config = dict(
    norm_place='pre',
    positions='rope',
    parallel_block=True,
    init_std_up=0.0309,
    beta1=0.95,
    beta2=0.95,
    decay_fraction=0.704,
    final_lr_fraction=0.0,
    batch_tokens=32768,
    z_loss=0.0001,
    steps=4090,
)
Each number is 128 + 24 x the weight over its row's rms, rounded and kept within 0 to 255. Layers, rows and columns count from 0. Numbers have three digits each. The size before them is the row's rms in percent of the matrix's.

# layer 2 MLP down (transposed), 640x160, rms 0.119, rows 294-314, columns 0-159
105:119170153084126128093109146128095096136140134123121082119125111124124098132115126111142139125126100124073098151101103104139181123122133140145161140133113155109150151144164123095126122136118146093159127129094104091151088106124149110178110129125171109132153164137135098129157139146132124140116096128154150105108152084114143105129138180126128179137118105103145172132140129127110105159110147125135131083149165143122116108137171144133136168133158118139142186161108135097079116123150208
097:130114098109121109112142095134150117146134152094128090110156137139100133103124124112105135135125143132166142157148129128126116121099126122123107139114104156081110165132161116158172151115157151138153101136130145169107140130142135166130183163157083118144119114160130157140132149093130101092120129106127118168128163109114100118145143121111142126098107128151157083141125131128163112108048142161120151162065135115142144078132139141092099171116064087152118120119118168126121095131092097
102:114136165134128139158136109155109123135130115157119161124118144141124124160144110126120102107170054114136129059114157160155111119160136083170123128087133190122142114141100150116146115163106130123119130115130137148177144137135142152159095143176119123137119143140182142122136130133099161128117102162111155163140136132146153141135165138114161121120124134087154149134103122131131113072192134122107072105129145092155142143139083167139103149137122136117158136120122169145116105122087149
103:154126164120142133135155129095169113117082096124149153124186147132153138088139125146130152107152122147075110105130124160113115139135168075119115117126125109105180139111186137147135143152154112129125105134116085129115157096130110178123116159116131116103155106123157132118170146089173141135109079131155143107107136083108143122130124136150126131140108146090127125169118094135112111130174150150100100152148153136150102161129141148122170140110138137118177136196094087119128109141130135
103:114146088102099131135149094139169129159128138161144165150158149158132142153119144103136162119170138083127119150148114129123168114078138156175096133146153160162164124166148123164151088127122140175152093150152112078132105135128061139113145148105101087106179145113130105111088192125113109144127135161158138099113148133113111117123137100117114169157135110129159137128130121132158138121150081107120129139115148147153104153135149124142122128118141101140137130138146147117085086112119154
097:103093138115113144098137131101148136179080115161106111153122142138134068134141147128154109120151147081140150115110139111150085139150125125130154148077121100084102098120118152141132095145153121145134144131106102119127137098129132148126130118106172111149106134116128137120166115088125145163125131162121172141145133128113184158148079091103131110178160123159115133133102122132153187124143118166103162178116112167099134112090096114119175118151162099094117125117124133142098115111160145
094:124116149130134111116179127154110145089128118104140149154130131130132153157139109100154138148101087126137152097086082124111143094122125102130115140136163111120144131109133123119134158155115112127191088116142123173115128123175143118113145133131117146147144085142138079111157091139070087103154128079114106117129141091134143095091127148108156116113115160135139134143088149136107096118136075140134122121158067152097122119123124134140124126089079092104108131127190155181153141131132123
093:125108114112072146139112111094077097123153141146160072174138125128108112121141118106158116147152141075109143112124105098108097151071123156131117094112136152120147129138106113156126163124117096138133160125140097137129132081192094114154119177119144145133145129133128132147143162127100107111161129109124094149118113120135098106096154111067154124135129116124139140139078126150151150127141127126108133136126140135130104126124154142096105111087135129113134093138136183093156209126129094
095:107107166169163079139105160151080117132140164105103154130153159159140136094102126120098132129148149105120138130155134140123143108167135102134161170137092129096094107093104161096124126130134175082105154138108103149097120148139110123163144107128173124135118109143142121127158096124135148123127133094168133092092156179139139110099143110129135132158148143180108157110126132120143152130151148105121126173164163149157125066132148118144169131136101124130175110148134141149134136094109160
094:142119104151161123134123131111136144117138098136145172088148134143123105112105083152167123151154122117112106143083105096080112174149118128117135152133144091154180131158133126139145178110147135095135121072114141123101164121084135079120118118182109091151132150123166137118146137139121116074121155140178120125147150147148117140140102091075154134118123130052119102125114134134144096122140095111111111116169129113129129086094130138134097126132163098165150152156118143132118099123124127
106:137120113153094118115138120142145145083129116135089128126151131124116087135098152126149116105120153102112124140147117106132158122108185118133187116161164091119131110139126152115120122125145155085125131122140161096130149173162134133122128145139077130129158157070120144134130111172116157156114087153120094121126147113125088132174156156099123129150137115120128147130118177127122098171113119138142140154117082141121103159111099038094115150120137134099108138077130106182138140164125115
105:106126142115143135119140102117109130112159155147129146131115140126139166112162146103114103145135112148114119145172087145144132165170117134114143151175118129103125126166123094131098098090111082128131120119103150088127125088131101118139146127102138152096093134118131106127109105095091173169094129136136123147125132102147107161158151157136095155088057140144143095161125118092145135128170046103153134120083136142150105155104157155156128122111113120097109146101135094121116095111108164
112:163144125106109181135143092132113159137136092138130165152139138111139122126134104127134126109119107171132162111133177093080136081116099157136111103100142072101163158141161148128146108165134109099081175106114176138137126111147129129072138152119130082122172145127145109141149163107104105122138104098091125115157121162123134117134132152117128104115089050119103097125161119115136124111125186120139117118129093111116125119143133143167144156132121136160127097110102103159127121105116133
109:137158146127120105132119146207156101085076102122098115094128144150163104094144114143099133166152115140127167144086119082137110110109113132090129119109165101129140120131141123079086112115086134139084116134145114110149083113113121153126165102114078108123113126118138120161126135143141135155084121113140134137092149133114160110118166115149147124126134077114111145117163148103135149103116075130154112132140144132141091119126137105136150074166131145083133129121147092132121101145107081
095:108177091161114092121145128125119093115161133086162090116133140142139109159113118126148142146146112112106167148077142086124140077180136089139115153154120125116121112117143133115070093117148131096106149143070130104095151133170120135132106092141102124115134145089164106190152137098123137178130145120118119104094132135141090109133131107138123121123143088127159133100164149151145169129149115108171134110168125134124113100110120114103077166138126092103148150136121131124116130163126118
095:140119106134131139135146133120074150121110121115118150157117107166118101149110138144115126127170115119111142103109109093132111120138112115120092102112105090161139200097112125159144083147134109121135112134123155141115126081159143116129132157081132136088112148129126095117119103159128108146143130062112099146142160153135127137118129123111080130110124105149103141123091130096156141138131173123098126136076074127124166108105105130093127098133090152138111161144120134128175180084121197
110:180128118151128134111148177137128110164075139142080128133125158138153150115114149106139146111113155113111135115186092079096123149101127093157162139130111138163087146121118126123113142115122078158146103140153158109111126141153095133119146178122127094143085119167106189120132123149134153165179122116165159075148166141118128138149134138118144145144156117144165116103131108124098145132135113184130108137124128116107119163123095112155153085137141145123104134160170116103105133127123108
100:082118160073071118131157125144103154139120098134147130118146142135162140117121105096103120117108152135122124116157140106134173103126115128136150114106138107055115168137141121136111130149114136136130170108114098125120108135159100153140131143137113116092146077141090131136148132111136076135111150138113145114104112142105082136173125137134123189104157153141153156118072134133127131068167074118125124134124140144148067135147149106156127084143114067098141140131132106120142148121112145
107:167126108122144143110116099139118131140118129099118120112115165181108092147163163132091100135129178127154102145148124112112126140118105132151103160128146088127117111102158097148132133125106142117083160156090171115129158124131118068124142151143143106121163088170102127154094157124159169134160123137112123110149102106097070109143108101095160120123139167135161074117137133154075104171104149116175117139102112121105149138129113132160127153140129106137156153108134092129130167145123152
105:038145109159177134134100141165149131135146114107125141116101145143122143081093100074163056099179148168160102155133094148121149111131132134125145087107118103103126166120085120143124144129151137138129114089129115114103122114107137161157093125082135161145141103165122126118125123108123120125124135144099133133164099147140132108152158133132087114096122123120117138158118134150106117112095152134130134102121112126106145152135128180123088131108162074096133103134107154098129154134117109
113:168120147125107138076113135161110138142158148165120157121139102127099105152143146058100134117143112094101109116131094118173120109117143110142133163150121138103154145108126116147136135130110128120108144145134096121095121078174136122117127137100134153129150185134107097141130110153163129161085082096127143113084155098135146134107097133121157150111068168084129149113165099124155128175117114101105097122157123155086102147118140142134146141143126096139104164160111126102145179113130131
# layer 2 MLP up, 640x160, rms 0.138, rows 295-314, columns 0-159
094:130132124172124095185133107149129132138141153119153132123142146135115146184108101135132134171165137158158134080148135125157131131124154148134092128102130167128137144110095134113110128110172147117114121142102155117109117125131104106113115099161133175143157168124099089125141155107163114143140141147129138117101116129134156153151108084107091062135112115104140171146174089116114128200156118146116147135078145108135102080112113122168138127111122148148122137158113073136150147129166151
095:127111121103134127157127135168130155138118101145136165141116129124112127143120087127104131169176116155163129116129129119095119127156107145121142142115132179157101097113124184077127092165138126109118120117117147163144135135085164134132119071157143115182123096149169131131100112108130144107118085078121144159179104119125109115122121137140127118130130130131175105110091143147124094091126169067114126113091102142154151092106094164105118155132130118152135120104147180131162160101141116
109:107133098135123119120110109139142134111158066104097131141122122097181147087120126121110137155103129116134144116185139145132103133102099102145143113095121134110154105133138147137164142183120112126134108108172143113125136114131117096132162150107134154178139098117092116119124145106144125114150115129113120112164072139159122161136144135092139105118133156079133170121112148172124117124145133147188136142151122102134091116130129151145116151111162209145145158132156168156124153074085103
103:103112130125124103097145149144118133130092107127126133181160112106127121132149088109096114114114113144137141144084124139165135116161098148109196109117141115093127150156107112067078133115142160134106132096129125124156141121139138149136126178154133146115105128145147145124072084120125157144101133096113117119160119170115145107136103104137134093109147131164092103131194121133154115128114111125128144135153170141138142170133134083172124124065112154144143126119135116201152157128135124
098:134105128126094139100126129168074115124106090111098146100129110110135086160132141154094140136139124143121158116122076147126150119140145168100085082131147158144107090131096132134133117180150082120127152097139137150119146121090168122123154081138180118124152144083171125098106085151130162099150144153136141135148170091118167158141136111153118083154111151146146111168155122141096166128144127139143134108120146150114131123080134109111144147153151114147104152145154121108115105111115167
096:098161115163166156129118119110144132140126149140075099067114127116117128136146141130182093116141155145143081105131172114121093175157137105141142077119121146112127097122125139145160130139124080144146129109154124155185080127090093103115152084144112108117123160146196144101102127131136117119098172121144156105141124087132119104104151121088150146123130137138139115125120121148146122152089154101103127147124147115172124099125118151129117137135150091096108100174117156134138145097122148
106:148139110128136123137090161154136145086154131114095162094104105188133088140128170134125125109101121162144125145102134117128147116143147139108125136146106115096144092132083172101132162134128183163137089109103133109125143205108153108089093116149130173152110142112139109140124104161131135151112153153149103140109157118140134099155136129147126112134092126154116131113139105135131123131140129148133129089149147100103144148157088102176146165159076125064128149134112076120144105126148140
090:151157148135159116128111132138095153104090093159136110120077054123130086150177136148161091140156109150121118130101120123147124131187145203169115103128136124160121127140138127101156123119133113147157124162123132137107128150089130100141125146141100169145122134110137116070122152127125155124131162108120136121094096102107127102150122095142086105112118137085169094145110134119110147120076162136156134121112145119097123142129090160146155133125106120131123171137105118154116092106165105
102:099136085140111148101129101152138113129104138144148121130158124130124200136122126122118113074123141146104131132176134175123122119153146110129145114166163151098122106161128102121164097083086131142136098119136051153154095143153092138139133117091147132114114104143134143136145180133130122146105130138119122116096116146119153169125133157169120143103163102145152135130134126114121143150119142082126098102101144082145140136117093134124192106134128166127103091098104091106177101155126122
113:100114134155106153153124126142142152144177117101126131186085156105153129109134100139094124144137092163106115116158163137116110129096107151185092130114116132158121103131116159154136118118129137109167138138109139135107110128125124118093132160170118140126153082115139128141176146173148089139122110128159075143133116132123061128122095146134150153104129134134149100137160135116106127144144125079123127120117135159147114085112169136166133167194114120066121143136092114118158132092108135
094:134099101151142143134129121129130177087120130107138096119114140162118091127125081103161122160075177162124143148134166127118104130167148113095162124129092138121131106177117124150171110135105128128075117135113088116136103128161104112108130100198099142112123143132143157109092161160091120108107152123162127102129105138152123126131110128156118090133124165143173151144081082157110154152139097150145123144129125135116153115085163161110124136172140075124104129132136138107118148108117118
113:113102128157093105162079101140142140116116142098116112105132122109082203123128155163094099147132131108134110060158138120144125132101102136188108165133130141127158136153146152147146099101143125133137107126130121122106115146090146173125123127162109134101120115138130161110169101064100123157153169152135135142128129125128155156140104119139132173148150111096119100183131099138123132102125123152109166115095140115166111120155117126137130137085096105120123132110102156096159093149099106
104:151153119135095130092142120106090117133156118087147120147130090201099124138156136127149112094128109103123115112125097082154145147185180145118069141159141104178148154110122174119103163088140139143086163155105110125146130151140166159116116120146144121118122134110096120134130097128144139147165110129107140100148101170138120163133141165114120165136124123140163100120117131127070110111131141149105085138117109127145127141124121143075102165162137131135087158101104133119127133135149106
106:140111180120141181117097142125115132154106118132127136130145152114125175135154139183123146148099144179136117143163118154151104100132094149135158073127110137086109161130093076166170135170129121150139118108131118125146152114119120152173134147131160128117133159175122123119131123109157086133075132149108112136167127114134131114096120173116182144142086160116110127136140158095141107141136097106135151151168107133145128166116105122095145101086112101129115122098121112133132124096082153
090:139103125129135141140192174168119106112137088107085122106115143135114118159100113134126139187150170133124119102143146107124119151093126119131122121149137126112134167139125141165116177116113111130105135146125159121087146130161090077151140124113119167159127130149147092109118127207183113152141119130116099166189129134144117128114104143148117122150092135102079122138140157117125151158136161126139119104131124152107122157093073104137094092136095142117153116109148134129146158129123173
110:126131173164127153130092107115143150145186113118153105140110102074157097108156123126129135123131162152122137124117127116136154148169175153122074111158148146126082116121104165161150130125106120085104131127120123164144115132137106123125103110120139139109111146118132128142140136169111144124135117105128131078153155189117055120122139139113097134131169176134118136143094109088109123086133095122125100145097138153147112109096127131118107204128123090135160100158121151139144132142160156
091:122098183152131136127119142142129122133154120086149123114107170140143119156131129137106144114115163127130156138169162187135100148080150152155111150132099147142111170119101143168124111135106141139118133194114114114101145140077132113141118100129127175163171127103120125155120122158138127088124071109088157151141106135111144125139138118101102106118084093158152126107129105115096120150112148139164106125113109073138094081124142081136125095124134157153102126087126116093151157147141114
106:084144120148133132114185083134110104139124091136123131118123139048129144077147142189172127117136081138128123125118115147148127104173137123191111127148108117119104130135127109152110098096111131113133131136119123130153117081171162167135127110131151135116131143132105100106132125091120119106075187110155115168083129123113133141168142126141113116104166105108102143175139143114132153136115113134140142151127137109149110196128147154097163158131109126131098148150153128131102127138145102
091:162085123118130136099119110127132186111120102140150136130157135144140076119120111140118144127091118133155119104137142103130104140095115098138127174108139122090134137086153135078138184117171103116086178153152106105107151069122141125153132125176130164114145165118138144150089112117160132108120137132167128093114078099152123142147131114134153135083163118132124144155127123092086131098132153151108126116141094108134136080112171100137125098134140173152136089125151093143118159128139113
111:117096146128088110131128173135125128103120112150091138111119120125168122165148083151093097165100110121159093131132130144084098129111144162103102154161117160154108079152078104135107139156116116132123128088113142138115127157129095139165130101139147137094124101141073138090132106116130118139140133132144177111117139139103110127078131064134143158115181152158126152133099108172135166116126141152150123121111117151110114137094115137132131142079103127129124133164107166111180113095099123